Each number is 500 + 25 x the weight over its row's rms, rounded and kept within 0 to 999. Layers, rows and columns count from 0. Numbers have three digits each. The size before them is the row's rms in percent of the matrix's.

# layer 8 attention output (transposed), 288x192, rms 0.0284, rows 22-64, columns 128-191
113:504473524460487477467473522491485530519510491525511487543470438521484478522505518486472472493459486510488476510492498505443491537545505525471491514497480493494478504514478479479476497492462560
106:484506477500495495462557512544503527513491496477489535476517483516498521504539535487468512529509526476484423507506481482519502492508514525509518497524520459495501517528489514532475527498496515
103:490486483514442485484506539506483471497495514544498521479572482532445519505507526488486539484529527491501476496473544478502563478542487544467502495496495495509455500494511486520503519504469495
110:497462481508515536532495514522455480489469488522483504488503446494467496478442497502461499491544532501492490546488508486481457506526465492471475485525497523554474505517520487536525508501468521
111:494500490487500468534491498531516511493445543519516533553483537506504477532499511470501462474512501513466552486496498519511493486498515521526507488496482520535462474487493518491479485483492493
098:473515541514515498452513499475499502524511493477434483478498492486539430480470520518529519521531526457490530496487504500478523518484503526511509510490483571510500445532478504501506509457476510
103:462471505461480494539515506519466522544495508489535488522538476493523473494515458445490531538494491486487494504478509546502472528509523527449493486498483519511440507523537477479464525503501476
105:460515475517465484516524506499508488527487462504483483505515505470477506530516527555532505501502505493536519485493508481499492541508468511513516482507504501519482508520531511397502499518465502
098:522488513467489477466484484500483534473523524450498500441583470491479552519500483502493464458488515535471472497508480454527520485481508513470524501476491487504512502494481541474515514488509469
108:506524525496476477455494476492474521493516488554506515528502544493484460491456513505546547518519488524497488519493508480496519477481504505484525539525483505500540449500467509494521482517507496
088:484467491538488510499542470517484517475498494503506527521514511557499514477499446545500518484531468451557516510520511518476516448476493476465460480534537470511519517514468468511527511486501511
092:486505505482493521510508505486504528517490482476462488528469519467482529509500491523512463474498473540478460483454507476490496515522501499538531519497490475524514506462516555481497497500490547
108:508495560501507510503503481527484494515471473516509522530524556504461506499498561496484472503461462494501492463475509491471518521477538552503501504507448493500483518534510520487491496487485484
087:524494510496504464537461485495490452518501587537447501470484504497538495530507530503501471481463547536456489512482476437503500524493508526514512528466440487519495489495486458503479492485504485
082:535489476490489447513506509537502522474463537551457493490490513498472514540495549468520491545442506536452469485492531513471476522484488486527509530506469539502495535459509470491472511533470513
094:480498497499527507519529483496497466509503456458530501462500448442513503470500499506523513489490460513507514503510484503503480467527452497501455488517522487505477513500539533524514499521501512
091:504499527465537525526502486515456511541517454456488514510515499474522476490467501498552520486541494509514484524486525441508496472529434466476467503555487490447495527516503459531522490477494474
096:480518527467443496494458500500483494541566490493506508466522549490475499481536528470502515526435512494522479509492478521450504543494539511499551516503452482512568500489484459497487498484487551
096:523464501539521462499565522471546506462502513501474476528480490528506522492534447482460484492514497501516460531524493548538504500501486484511487478518557503496511480512500519481532499520523481
090:523506520507483539511465520463510511501470486532471503506498534543517487481527508471533474504484491507478508463510482490482527546497542508494524529476472487527458486480473514482536490467511461
092:536517511472509479524527535494481490498535505509466467473508466516547460495508447487513448501493518492488505534497514518511508507498460514505509543461502489506528498513492458484496475478497510
100:528467491541513495534540504515505502446502488467490489511499494502454538487466500474482497502466442508518456471532518510496513453498517499479469499517530505492437544520513547526513530527477499
097:503501529471531523522524511500476455529566491469476512451519508462464498452501476531480466487474477522474497498503466527488503491497555492521542505505491493499506517516499506487454483479480531
090:520520488564556530449501496489509483479542525484518503473527488508500540463533462488501505511543512506487513522495428533522520471501511483511489495507512503476515527508501498530437525520493514
094:496503508452487487482464516463529493484487519518516530508495533490502540530560503551476487484514528476532459501479492472487520540487552528530555512548517495542545520507510464490499537481513525
102:537485483515512493521495497529522474498501473525467524532530527494490499499441555513502453532483466482448472470500536502474480477509520501519517524508471521512432508512470500486509483510475463
087:533480526563545544471517480509543525471530499486455472481488517529533576545503467476506448508522495503503470463486485510529553439524491523495517519481504503492502503516442486479516496470469481
088:512505458464486503468465464510513503537480524516486514448494472500482488507476485513501467520471520486462496472508513531520492545517524459502536518508457479470492517453489487503498507550492505
086:494514471495521476472502539486501504527463530530484491521501530510513520555521496458482495507496503480527489523487493499490500526498441465511506483476554502478537469449494521502486519505531447
109:553490511520471507536497510500511493505417520546495527500510497508485490536510503506478465483497519546514504470512506519494470494488514500522499528525452516471454504449515521468490485498492480
089:486525492524556510530500463510529507554496485459450486518478516460496562451486475485552506481493454530522496478536498512514497485512498484489515475498469487487488514457486538509485479518491538
104:528509497507531491496522496485496483505521544472540503500519437516517506458534455493470501500529496491461504513496475502537544462521459482482467489457487501452527531502476455503482477501505492
106:545482533489498487528524507510495511463453439504511474469494511514546501535459551482484445515525513507466471499499526508504535500503501482485492510503503536514451491502478520467524503476498518
095:488507524498495514437513488509467517526514497559514477529480508506491479499471516530510534517541517454540501456533522469483495488512503490495458465458475509453498508491504507533504475525526491
097:504497486501502454499505517468536515501489527472509534542498515500536525483486510504453446502492502495496478545472556497466461514487502477525527498519535508515549519501474498473492524464491481
097:482506459509508505467497520493438534462496571521503534512519473510456466471498495517476475516493480488482497508525524504481500495521511493522475531524488489519505529509533489501493511523526503
081:486505511512463479470489483526521532504509465526527522478482538525467521535482516499447455502531483485476465486477464527503511511473498493511485480471504492538516492492481526456507520505480556
095:457514535499520526522460494506513487532487452490551470456464493487507503530491483476492483507544488528494491473512469491483500497519460514502512508490501471503513500516521483488489509483528533
106:497463505483522521552540496477458503462541496462507480507491480467526460487486492484502481507461474525455487510509550478516517463511490468453486511462474487522511547517542508478520484505519495
100:527496504529496508466540521501515500432509527446504506517479492499504551505485490481487476492474489501495497507498541496483511464518492509491494489502525497527500543531531481492491490496522470
099:487508511476505497480522509493487481483551492463539537540499472462487475486513497520467531520551472481517527528487508507524499466489479486525430496500529508515475513504573507495512518501518499
105:482503502486486494519475504471550518494492511519433490480477545548533495529539504473502475472453539476500506489507489517476471529530527478522529521536491480472494504495498542504496498507484450
111:486493518484487532494473498448476533480512472514491474464495415534493528488488533505503541511503470528480482485479520496531567481516530494492504509507518474491488506511517477460532504487502445
# layer 8 attention value, 288x192, rms 0.0377, rows 23-65, columns 128-191
100:482508535519529510480483469432490512471529500523479459487517502489507467495491519547505478473462477484499577481504493488519509514513501456514519509453488480472477487500521519515531450467474524
093:475514533490527492480415492511513520511505529504467482478481522501464498524514518511487481524454524539528508515475501483489496494447494465506492477486490514509530495501518479542489502516490466
114:526492484499525456500471486510521501530520529499487473478508530503507484520491456484507480487444463516478506467485487485493523452505460517491482518499499479447514460481480542515511488450520479
099:499472511536505467498530487479545491497522504515478509468510495526490507506520461567526536555480495515548501505500502507525513494494513502473482542530512490469535503529500488527494537504490501
100:533492468464488506521518493480501510513442542481490515526509499489475513520490514517479526512468466493510508492508495481450485496473492485535494538487507462468519568489502476474479529538551492
103:523536520531467497456469507526486460497557506460501501484488496498492503470517541518507539450520538555463482507499534475502514525488442496525501516529500508478546504477515508479534539482490532
111:512477471492515528499497537523541514513501505511497549519483512514491534521463499483500485530477503485475487550459522490480519500483526476465496500516480489531486506518473460553509504471526518
100:498488508498533482483533497529496532509485467499527460548484530520507501486504545497515484504506464424498519467494528513566481498519517474524477532540478550535491518510511476509443482521486544
105:519476500537491493528503533519509511493474471443514515459516488501482539517501497475453472495483482460489524451541521528485504546481474512513508486480496499505476507529543488478488515486497470
100:498462458472457488477500495519489507491513488530481495526493505498502511501477489479501509508470476570456564492469460484544486509501502531486533487531479500516473535490470504526489525468510496
105:483497521476497475518534470507533485498521485489523505485494489519508480441504513502517517508538511495505529524521477525529510498508464515483469485526522517540515488522500473486496490525493494
105:489518520528452508497499483496509496488472521519529522492487511496508494485508503516504484507501570514516514544494453526462507503495494493507515500532524552509502547500469489546530529506493491
099:500516516516471506490519522514494538471514484460479505503533503497505532523532519523537493527521488494533474481513473538530513479462517511529460449538535458476459476480473495523508527555458488
102:508499515517518546464477482473511466488506496474516500484535463486533460489496497505485478518506473480511502500534498473502521498570505539463461496513521479489499448538505513515503519470495487
106:506488490479481502514519563532497506451551465507497491542501525506504526495504463518441492438510491503513477537512533500491444516471544512469492487503455507489517485493523485543506503510527513
097:508470482480465485511496508514507459503469508514505489511467526470471495499520524471463519534475472531483510461527499542462499536458561511513497514501506481492522476500474501494496513485511514
096:529506518537538546482501533486489537501473481486493514513504484506499504496472487503501491494486550482540541508484517522494488504498526516521509495527526504515498475538542510509526485480523517
101:468525492473521527510492493470481524511553475493478513503506481482496519470473467526469518509535511519489522479493472454542515444521487489480506501469476497519472545489507506472447476497477511
098:498523511538476477512503438516487489514472489493507512475536493482498509524519531546505529543484516510523500524465499481519523458506496510541527491536498493459497518536514470538471489475503547
102:456508500513518481457521522575492536552483506497505500541475512490509560500506510506499533496483515526514482462483496466536516481473483487519489424568479496527440521543465521472496515509520437
100:493499484450484489507485505458493508479531514466484480492510498507513497491487485539465472513509526565466494455501493492491472500522454510530509470518510540517521483514518506522461521510500441
098:509490522529490498492445520496524500499524489471538496560485509517497516518497494475489523496483540513539547493483510499504460511519482487485476457499456507517498495467486461470490556501495533
097:465493477466469485496499532501470496508500509494484511546473509524494450540463482505503502461440522484491535486515472536492511509483448487491500512484475504498511485452492494481537453517531490
098:495493510577522530512528498497493483530516524490540426486488488508457523461488484483482521510474490478561547561455497512511517490480452503496523492476451481496489468511493513498480462495477484
099:512488534496455553526537501469481501494462464491512508494511490505483491540527517524489497469503479502498528518510508507532525474501503498506484488501528519500510509480509528528478548491513484
094:451493517458458463528493483445455486515426496507492533521494496477478429456503511508511568508501499532498536508507501481504498532496479498500537511511502508493508504505532501509495475505449505
097:479502537492527475449492498475487508521463511509482473496517527518546518511528525489501526528491479503469483496468473532512506500519466518533490496437479492544566498509522485494478507509472496
093:487510487506470498485526479510513491466525473493488514541518475496480453487484503540513494497470505473495495430463474464479499497526534502525522509524487476511469480530513517452507473475500494
102:454484502512512493485497505481501514459576476486488502485482529482531538464473495459499452497496475459520486503474523480564550547539513519482466513489551511514516544530503501533536507506485531
095:514483504485480492500478556466473448468493509512539502491479501500503489517507499473470468459501513497455510492477501499483504464531516519530464536500516501502570481511544460514468514517476466
106:491525493485524468454449518524513509523492506506480492477474499480516503529460514492535521496506510517490494482534511490508517479474523508529512519539487490499479473524506515480520553482517536
101:498515513467471477536466440506476517475540549444502542470514496521455479474532521534502513504516480504458484499519507445543504516517539510493502476485517536493502484516530537560509484481504493
096:532518496497505492565467493484517506490479509487469525506489511505488485512569519491510501474494457529496515535479479519494505507505560467440517507438517554491484515498459463529500518506493490
102:516494495470533598482481491517504506502503477488510505512490491508512483508500484489526506538515491484527480449508473514536502495528494539519523454479509474459449461470486547515475493508504519
090:482478484521485495533495496478562503491522438492502448507495511473490498492482496455503509478478547507511502482493480472520507517446495516460512493498518484503473456508459492501491511468482481
092:526476523492471520465541479503467493479483503521523475539527509455466470505501492469487522492486501508518502548545483455569484499499498544452507473526488536445495517525482480499497476500557512
096:502480466504510496502493475523494498484496549507502464479501519496528511462500515507493526478512476467519524498456507498552481546506479452500494470508537503509506484507513460515541473512507515
099:520498500471493503485473543538475519467466502491489483521503521487469494499466500493508517480526498495583509475560447509520517550477496543527467519535534547471490486496488513503486438485506473
097:459491499482526513514481473491517462510489501528501457501527543494487486488505495494514515521494480512492474481509477471510503535497488488500520508510479514494478433525488569512533518489467496
103:504501490492519479529492481495523474501529538518473476502507481487495475483501470529507526473450486510495483494473522494507512494516488520481540462543458512490563537468489524556526448512506501
101:528510458537492523468479513486475507478549484469513503525536467517476502506452514544518486532559479486515484445446468476479527486494455462528518475466511505519483492505478473510530488502488518
103:490534490492535515517529521547502494479466475453499546546533505490539453517460512507459494486512517485512519501457475490492515468488490462512464447547474519473475546457498477521494481483467495
100:493504484480470490434534529497472521493489498518520528484555495514518502546521483483530493516505517532493510474483504462499520518526481490492485493495504518481500506530496494518499496505530458
# layer 8 attention query, 288x192, rms 0.0475, rows 32-95, columns 128-191
073:482509502532542490479495504533491521499509522476508475475528507478495494460482532521488483476474503496583560501503488483522478482494533477490490504473519535533516514539498479508486518475524515
068:495463506475523486515469534497507425492483504496476500495450507516552511526494561501476512522496506513548507513492499490480517493525484502480464491559520485476510489479451483499483490504515514
077:512469560524522501498508507522504497441485482500467493497510525534480506550498475465494486459520502465519506497545481484479496477494485478463491473508582537501507505518488472538496497493501545
082:522521494455494495527536519502533504513517490453503431515499530426536493495494497519489466525525505497498540544498517503475485482506493469489474499448523467542487510527484505497514503457495494
079:501488488522482516456504470486471478473512485522520499455527468488504506459509487526472486534501505455526478465488504490469483491480479466521459486476494478512492514505475475451457507503479494
083:533497514482519495483522522457495489501518478498505498535535495485475485507537508487513512501505529465507536504515522526487482494512450501504479474537504509499517484494498555513516524486504482
079:445485465502468498488486460493463493493545509466523535480536482499440439489496463514462520515486493518522530502486499500483491535502504498501516501495479513521526503479520525450521471490512550
081:502500457492506525447522479532458501466487530500496520517514466471493505478513484476492505560472523515502536531485515514491541506506486487510522477534471519511572513470518467504439519496508529
081:454496451516467529458501495527469502482475544496491525489469484531472463516499489508512533476467491494472468456558500488492506471500515478533490499519463498539488498487466532518475534514485492
085:518490521463490544489512534484519463524475507526459458481517484485522562496502518481490509525477523544545528493519541501494474475517521484470455456492495528481480524543473513537468539499506497
082:439469525529509483497505507481500462508464543463458493528467543513490483499509490493482514526495515478490494523524479457501551528456495533514478495493477484516501515510537484530539503512486497
098:495489545503494469460493505511521519518473535430465491478516497516552515527474476495486499498458540534537493513518536530494473467488524457466494464485532488450479552517469523522483508534521529
085:526495567481497522519461546495525556445524495532515488495491526525492482503524508477511543507476504527512478454549524495502514503564468491441516535488498449460485454490477528492460498491483502
087:505506469512486507501483487477484479449507506530516523537534494500451473489551506485487491475525469464510485509507480467533552522501460497544511537486504492504509511464535492517495469513525548
096:496502496469531491510504500507456496512458532477453489488484502526528471528517524522486522490507536551517495471551526476501467499476493480517513473525516484492498523490496513501518529494491449
090:515475531497488532476523518510516531465526516478489503478486501455532521529498445514491521502494508524481507517496482457505471492540475468479515491510520480492568462496512458511501489513498547
098:455503476488495524495518457474485465489508490492460491508492491486571485503528486497488466487482494547525541498508539468490462505517489491510501516500463512511480515474492485538455514495479465
102:488490538488479514520457506480526516558512500542536480510509516499461502526534443492504532503492519484531473498502487502497514540484473512474537517493513445506503482475497522510507479470516520
092:500502492512468511462513454489487484482521480500485459516529497486563477532504509493525503489516448505486517503447490511484516485462481507531510494497527472516531536488483463494513498529512497
120:489505543485477488499510478489558503458509510515478544493546494510504485491494488525514468520498487489539522489482523518481464475522518503524463475553496472497521512485465483496494496469493484
102:519483577534451522491499482466503539533481497506529489462503520508496530477547470504525521499489486488531455492525482469522558464506527499513512548484481478492512478505536534518469465506529512
121:532511505510454490524484518471509499526475482498464493502527521534540530553495510498537503488498526506511533489451521500527498575484517539484522497515483493477516444514483449532499497481455488
125:487491465536530468498486505534482483486461538531539538543501450527474504471501517494507561490499506481472459534526487494527530500499499516488516523460502516491451482503520551461505478530500480
115:469534516515505486552471477538538528509533492506457508516510533512459529466513488519509453514540456503508519492491514546480477531508506466521503485495547499502517459462508477471544520475470497
130:464548463554487520505492528493534456504528463504509510484508497470464540485502514475478459527490474512508473510531512478478497535519530487528481532508537510507492472442509533471508486533474487
108:476508502460502487513532479503460493532496496494484543479490477456505457476529505532500525528477441549437469510480494453475482495530502511488494495508531534469482529482532542442493507518513513
132:505468465491489471482467516468497523529481535497448510499474521485512507551507527504525549461537522489485517512485512473475510500467491515492537508491512503531510495475509460490486516553477513
116:509470483492484430513513464518460504517561553540488543476502507505507479485461505538481468482488456533516474503495491463515470514452515507503445528475498492508511466458495492500524487524523503
116:470497513506477472452479527490495467496489520480504488476525475499546494475482472533478511484483495498490499531511484479528544465495507518531528503462495463546492518522527555502522517489546523
122:460526543524515508507463506512520518547516519497513491515504513506517463451483497502477484524488438551446510473522490497502486483475528500539475461465508507499504535465523504443521517474522502
127:446503471483474527508482489493486501483497496496476513498503447460451487488532533517517488504453491478514521468498511539488508488511482448518522511513486508531454532467477548532511488528480467
124:512503548498508490525480489514461496525499463506543482462542483496546485529501523533498528505527531506494492478463516513493500498510463484474479476531488493497501469499489503507527525492511541
116:488483534533469501522467502517521505517545462529462494518508517465492462498541494485478463516575470501470483484494494500511496506499520487508490527482551482488492492449544476523477490468535476
081:476506484472524508462518481496490490551470520499531479518533472533543501523488498495541542509477542483508469539522495511473529535490471482509495517506505481496514468499506525540555494531486531
104:520489460473529475474541483511495503489479521461523517479497483477504557523503532494534529480454487481535542498514522508522500521494487502511497477482448500500476528544506499507495478540477501
085:529502499504481484487494501501474492439516505529469507542506526498467465489564510482486525497526492513513519505456510503493470487490532451506462509487522540484486523494472492525496493495520502
085:515493470541469527473501498533518484474521498482493524505516537525546482488535523470556479528503515499517478490456549517488507510466543463478472487519498492489493512545533482519458499532516492
101:511477507523474508566492467496506533474534520552473506556482499479502477481551533477478462521567496492475470465515501473513489480488495507466524504509543503508534487482500499506491527447553471
089:465477466491513464520512505529495487530437492482499533491508480524524539523457456560517545469445539495489529502449531518514510502495509514550503522489537494493505503510488502498541491504484512
089:486530497463534481462513494497489498494462534450510528501517480510492535523482522509556522481513468488535541521531503545512541509483514490507496499484481499479468492556485519494523497497515532
086:494548514423499469504540504527502466503450512447547495477514560516517528525449502547519512519498543516538513505481504512486545513501496525515495517488510492499488493540488559474492471500504490
084:566500438507514459506518499486500497516448487531476502472515462452521478509473537521511560491495495489501521445515511492493506488521488513516498481482485489518497495542463512493511483494497473
099:478494524528463506526521462529509487487539498530503499557510514465491461502457482435498445518502478521456504495478513474511476458526457487504486496494515521511493509490501530523500519450459475
094:508497474485524506464498509492469486536498484485484485467494514491522482542473506482512508488474520514508507493482480528469521529530510536567479496481490480463508470537495506522506500537514500
086:516480524546519512527486509430496527500542540501473505515533530501440502481539506499535492508494515513567481469527483489458517516454474501485478492486474538515483524484460480482486483528490491
100:499513536515494486550510491517523524522527475562470488539459507512477455510532498482457458478561470500497485510485452473526493511487478472496495547534536545505540456454500487520495525453538504
109:505485516515458492519510508470525530489543466528473562531488558469495500505544519524491498524550486509480474486492490535492490474515494517523497525506546509473516510478486494527514531502505508
089:503454529474499488495484487514527495507523479506462488448505510505446535474482519515513484489556466478502524477498511514509502507526519468518510478462460508501504550469526481519537548452443491
112:499484454489510471479499523483464469485440524472521458487517455517491548494461530519514551474481524503511515496514509482488510547507484508556487515498468508516479484507458523516550496516489480
083:523508472516480449452545467481533526481505512548495535491484516476488422488504505489459498493506540531505476479499472499503506495529459513537457503521519513472516458507505429491520505527503507
098:520518556519516514517470495498504519508502488508481498487476505495490480468524454566464471479506493513496475424499475507468473534527519493514471504518539523484523523491462468471469492500501501
100:499518451468546514488508443496511506490486552498532510507526520503518541494490518522511510503499513537532469533510464499474493546488455534545534510506469507480479515561512508499542486537500520
097:469469505511524486482496451531485542478500555518513510463540491480501512510514439498491506497520508510492528496482470503502475514521509517530540473530512527449513454489503515504492507493496494
088:499493526559504492529510488508495548480506549494484491517469545528477498506522526483535504516495471503478517499500489518521508484491490479506498500450464517560509518492524496503499522535502488
091:475444481485495491516497471481509529491528452535501505513494520504507474482501543527464533489492501517451485495503496515510467494488518499557496449491526446500533510535524485466489559472440505
097:489492497513533469494509502530508471470493498508471492471492496508514536480521519539450535506497506524506512499527537557486519538474501523489515493539499481494485482512454485498532520541512549
094:470528532492525516464529490519511516502481490517496469560529522551469538475536521503466586485489491491493536509498488525509502492490508483469519491517445545509499492500549504510520477506447478
091:471457497506549492507489524498526507498474465544493515491481482497518538501538488510492515469505533492513494528545481508489495509453508517473462523524508487516481493531521540479505509541498513
085:480471504526486504466556516502523508484510458581453471506470456483508504498498498468487472456503519475533469491472520490460469472511490465491511496502495508488500457494525479486459482511490446
089:562539479475496515515488514536487427464485510512501511484469493547485516506501533510498498508498527521492517523526530515472480557479475519532502500491465520522490522527494512502500503499478510
089:508522504503476511523482512473476524501537505485516495535513480464539516491522507513522519499523506471468526467478479486504473491477472541497515498511489486509574535485491522492476530491511442
093:460490486475503514482486495506462464495511456467490508502504486497445499509547456507530532492491500565510521473521503491570500507531492469451505483500528486463530537491496491463505494481518533
099:478512496447494500499536485539492499486510473485539513530504508465455508507507515504495526492534521471516481534455515469512487485504530414480506437523506540511510498491513505498477549511504529
089:490489525481517542467493528536520508486500504518504539541528529482533550505543512502481526486505509468513524518521482499496486489489502511516506462499452516549495514502545474482486506471508498
# layer 8 attention key, 288x192, rms 0.0461, rows 32-95, columns 128-191
078:472457468496486486519532508466546494510565507507494493453526485502478501487481524456495520535471476534510520583477466521474486452520464504491466495459519511522509525471496495502498517478491472
077:521542483494486498488502504468510510494476521479451518518495467528556488490524511514507454489503498474510498466515465477500501540509504499516516524507547476483495453577480492506517522480508534
080:511486466527494513526550463471496541486462528477466489476509484511561486528512512546484477510531491469492477461491486473521532464544518473467470521504461522485544530467488505485470460523537479
076:469513500480495508524527499529505486530544479522464499530480525489557490469452472487512499509507470535498524525533526450477476517527460471515482482525507499474498527474510486478500537484497490
084:490459523511493473495470474500498517498474519507492503494501564516498500523545504534473529495519498504478519458545487505523513465518528508502511509524522496466501491516475477478499468479483533
073:451479417555469490522503481457539496509539500551488498499548524531502465520507548483447539501498530462476467495496513470513509482489533474496506517517474482519487525509480509539489479512555461
081:526517495555514493489529483512467480543476498474502510516508502484461477503474490496452515501496457519527521484503495468553503455468510509467476492487519523527574521523482490507488435500552485
082:488445447515491493497538523498446534490511526543512496484516504483485459493512509505495509458467531495499492488486479475491532480509527494514519534464475496520516510505517466524512507511511527
085:511497489500471453509497468510505517521518501468530471511484505506464488476533509517514512523498520465459520451506501540551515545493538465512530548531504532477505464483529503460533520514511504
087:494488498498519515501482526534510467506490523487499529473472497469496549495472518467470542486510472476482479518477480491489523526526508517530492493528509535479478504511511483495500514508486525
083:495551499516511511512507550491484530477534509530547490486489478460520467511487518499486484496482476507475508479469523501452472536514527482500522521500500500517496441493472527451524490503448484
094:544555534520532460493523500534522454481516505488504520519497494507549554487465492463483543495510472489534529516493475503449476498481478547475530492488489581543490545465497476503521492499486497
085:517492464526471475534515473509516507452529532510467473496500507532487517475459486495512494507486481545480520476493498502517481476503513534502510499467513504467515551548465463460509504463504494
099:518482476484515491489480516501479541493498437534498434523537528469467447517520459500465464508492492496449467461465530506528517534523502482487489520510463544485528484499517482480513448566484529
098:463535481497490506486454492529490494470468477522488484503505491540511539452524518480466514458458519479494521509502476538483487455462507498486516493511469518481474579517528489532494510499514482
112:494493482486484475490457455510473523466498506512461512484544512458480459500483504495517471557464457543495516480525500467556498451465503501457455483504471486504493511477508493513531500478524490
101:500510497506466506496535454503466470461494500469474527499504524508503518505507482517474525506478523494466548495457504471468512467488522507486487461504528506470519504500544484521488508504529470
105:494481467520499484506445485471468522492540465504508501474504521511461493480495524500459480486494458523492533496465470482510525482504511514541472508502494521485535525486493487490497500480521499
119:511498516524506502491553519491483475514498529511499514537473525507504479530484467507509451507491467520467556533507484494484512491517467506495501493492535436515499494480522487510488502533511524
099:490507483493477510473476522487537482508557499499424496456541521516500480486518536522462506510499518534554476468442528498493475537503480530478481494493538507532511495479472481517535523458507479
108:453505479500539508481463537504470505540482514488546503506485502466448466489531450498529464505495430499500480454528437507537517504482468486511516529468476490521474493489503545492482517492521526
114:522491517514504523508478519447493511522489494476502448479468502499517531517539466478532493500502521480492543487506511497492508573482519541480526507537477512538513481477466476483534520487459472
117:517486475517532485464492511501510469510506513518561528467472448503484519464518520557533530507512480462463471508520463505511503510518533474481540521492498546516472502481503541489466476509548473
113:473526485509503483555498503484528514489518482543500545534479485489540567467491502455501508499507467519549511512519505525512467521486449526548493487483532485507498511510509480467481534463456484
115:470533485531447519492486547514503477495505497491470502519535485518435525478496483482493501479521518527505484481513502469480514469500494528525526479508554530489483472511499502517563500510459503
113:512542523478476439523517459503475496485508552522515507500514480569492474523486491541509502548464470490483501477466500476501476468468501490510509479463519513494467535510506506462481512521489514
115:501475489497482450484531514469525506503495574530470508499464535489514498554511531530524505466481529482501459505515473476480480524477550527520523525507527516493485505523536492504518506515498513
121:505507491479485460511496490498493552474574503535451523507524505471551510536475513524507491497527485536508513505473507469501501505463526495517490496484493485513513464462491483488498517499510503
114:448486518492512476501474529474517445479513523481494512473495475521479525490501470533509505458494503505502516497523450508504523531477524488481478489523516477542469497517497548529511485479527482
114:482537487511514514517506498546482499496529528529478488480480449510496457404498492474494487524464474557484517501447470512505500491492504499540506465488553486529471531464522508461526485474495501
122:463478519522497485496495487498504509511502499509513540495510508494448465501520491525466529494459499464510524470499497519479487498504530490518508528490488497506497495514517518536518501492506468
111:514493518466511486488508496495501517522468445517586548527523483491515485515511511525509474524532520481483529538482508530480472477523482494506486488503499471501505463502476491485475468477469516
119:511510506516473509531508511464545516496517458513483512507483506478482502462518521488493441565524480503481482498494503494534474481523530486476463510478546495471516531476513493512492500513517527
094:488473492539477515540499459482492534531499483513499520487478503465467469503541501497470476515527494487496509502501496454505478524447548516487516512482542444494503513485503488525486515495517477
105:473496486476544479479523465507515482535467525500485479491511460536537545519487472477513518477492508484525530540525491557482524532484435546489536448505474472482472497523477538463518499474500511
090:550539538481490523511521516503504463486498512483457543544500465511477480502489531460485509483510442516533537509503494530535522438507537529522489446514504492509475509526529473519537537548534495
089:529439505542511453456534485476509444479492526510486476460495506495526457480512519496514524494510489532483525527480513519515542506498482479541480514487509517488598495489498473511530519488524454
093:521490483537497522522506510486500554502504482474491528476519544456445473496459500492496441531525471535464488463475488520501458488463483467507492441480492518515521507472526515519512506487482468
096:477500442516529470466489485513490456515484492519479413472499493544541527538519498490532504477490534486551509486507513520481501542496492503468489544491485510523506504533503500460506554511492499
087:472501510477548556507482499488527458474479549494529501479533450479513514544531491510484492445445511535510470534508493500513530509468476494498501466529445509533470486515493520521512499495525482
093:521505486504532482447465462488513504455473529481481484503501476517512527518538512508543570496486537485504475484541506492469553541466492522535503520475487485486464454560492514500478500505510511
083:482489514505586520479558511532488488529502496505494492494514512512534520484467502475520533502479495493521500524472522526466492524480470489450504491531498518459458515540521476518526528515460525
092:509484543494447427484528544501505480470511503551497483485496480540497507516467568481521497497501533491520511495474499499518511494448485534485487472502515517488544539493537506481531473474563535
094:482510486483482537501509460501525500481506560498538478480489476535507480496508474484531492496499501467550518492486486470462510508468479531514478515490498472500543496535457513497499523492461502
098:509510501531506503552495500495553541470505449523503534521494486494480491432516501491457484519498463518500479507536477496522516493488490486496458510480524503492488503472481480480505477547478496
081:510509483470497501486453493478477493516545508485519530535536499501533505473516499525513469502477507510484487506499538462507457520509509475475497445457494495517443486437517463453475503495463516
084:543493470532503468498483517473506487512515491515510522508492473470546535536492479493475468530517505473517567487538487519474497510548496471447477492493518489485522447468491452475517514480573501
104:507528517455541462468497443514493452511489530515501505498504494497538500534476483507529511475511481481509523524483471520446527507516482535480504492507466505468488490534511486497477525490510526
085:458500486494530511455510488476477424474467509493499540481504484543496515550465549524545500493487522506498485531499518554540474529480464513486461507511497503504486490512525485489483486528497533
115:515480517505461521544521552478499527478509447505496498508518506442498485468479523469465486543522493523481472487466503456510476491520488451470500477504518503483478533486521503505528519532507507
101:474512501472531487474488514486495513514465500493496484476455473543506487498525494536539536506477529504504514495530497463483510533503434552509521499482492489488451488537493509501477430526502494
096:503494475487497494461495486502527451478498511480514455487559505488487481481529496493534537485531511482513532492538496506448514519490479535509467499493486480513510462535460538495502465509473480
093:523506457512469514524520525533500492546490518540527524495503502491533477552515542507540488495541513506496514491446468471490496471534543517466494496500524492543526501457489545484487467484485501
099:480500464536473531488536476462522498468519527485488525500479527500489451530489479510474483450490482477499504518532465495518546519492460519544521456492513506512488533491467514509507533501532522
104:505522495411502505503495509525497459523444527488499463507513442509527524499489471555519497500476503476474459475468493501471534517507491497472523494550508505525500489519505516510485496498519484
092:533523446502459513559474492524514551528537558493505495515469508449484486495540482477492528543511527474477467492469492485480528484527512515512455461474491473527506471512505469503470484506521502
092:520514527512464516461487483485480496503532523469478518516504484476438498557513498473505486526492521500427504524505491478505528505500597513501446488483541507532504520504498469509492511518499493
095:487536480541523531450499520531535520457507501426520516483485538520457488486523485482536511525540489501520523502517478515507522500543553514500474494475490490499476462535515498525493462511523513
097:484498509511524466434500462516498495488475516540530519545516580507528490493507551503477491500464475490507531526525521480476478517509504487469499508501508495503467507518488516458537535496553549
097:517524467463499510502527519476507545537563447484493522510483511502498484475501505496468494547463500456491489480468504557495476512514517483526504462489514505521532489504479537497500457510544505
095:465487511517504478510551446487481495514526505454522467496499522486532510517544508492511472481469503525519500521495490517535492544524479513492519490515480493480575515450497496468488496495481520
102:506466488472493493474480494484490485499546494506521488454482452534524516517515516505573520503498532488553493517469474503495522498458523498532493479472442480512497537509513510520509531477489532
096:556475487508520477457488525515499503512485551500508450479572480496518510476520454486507500481461461508521478479513493481482495507468471528482520444486482499560496485524513523526513476466498495
095:509476495504551486508494511507464494457510538544495492511513514500461480501516549494520492521546534521479513513509537468455502517496486546512480456517505491478517531513562521487493472435503490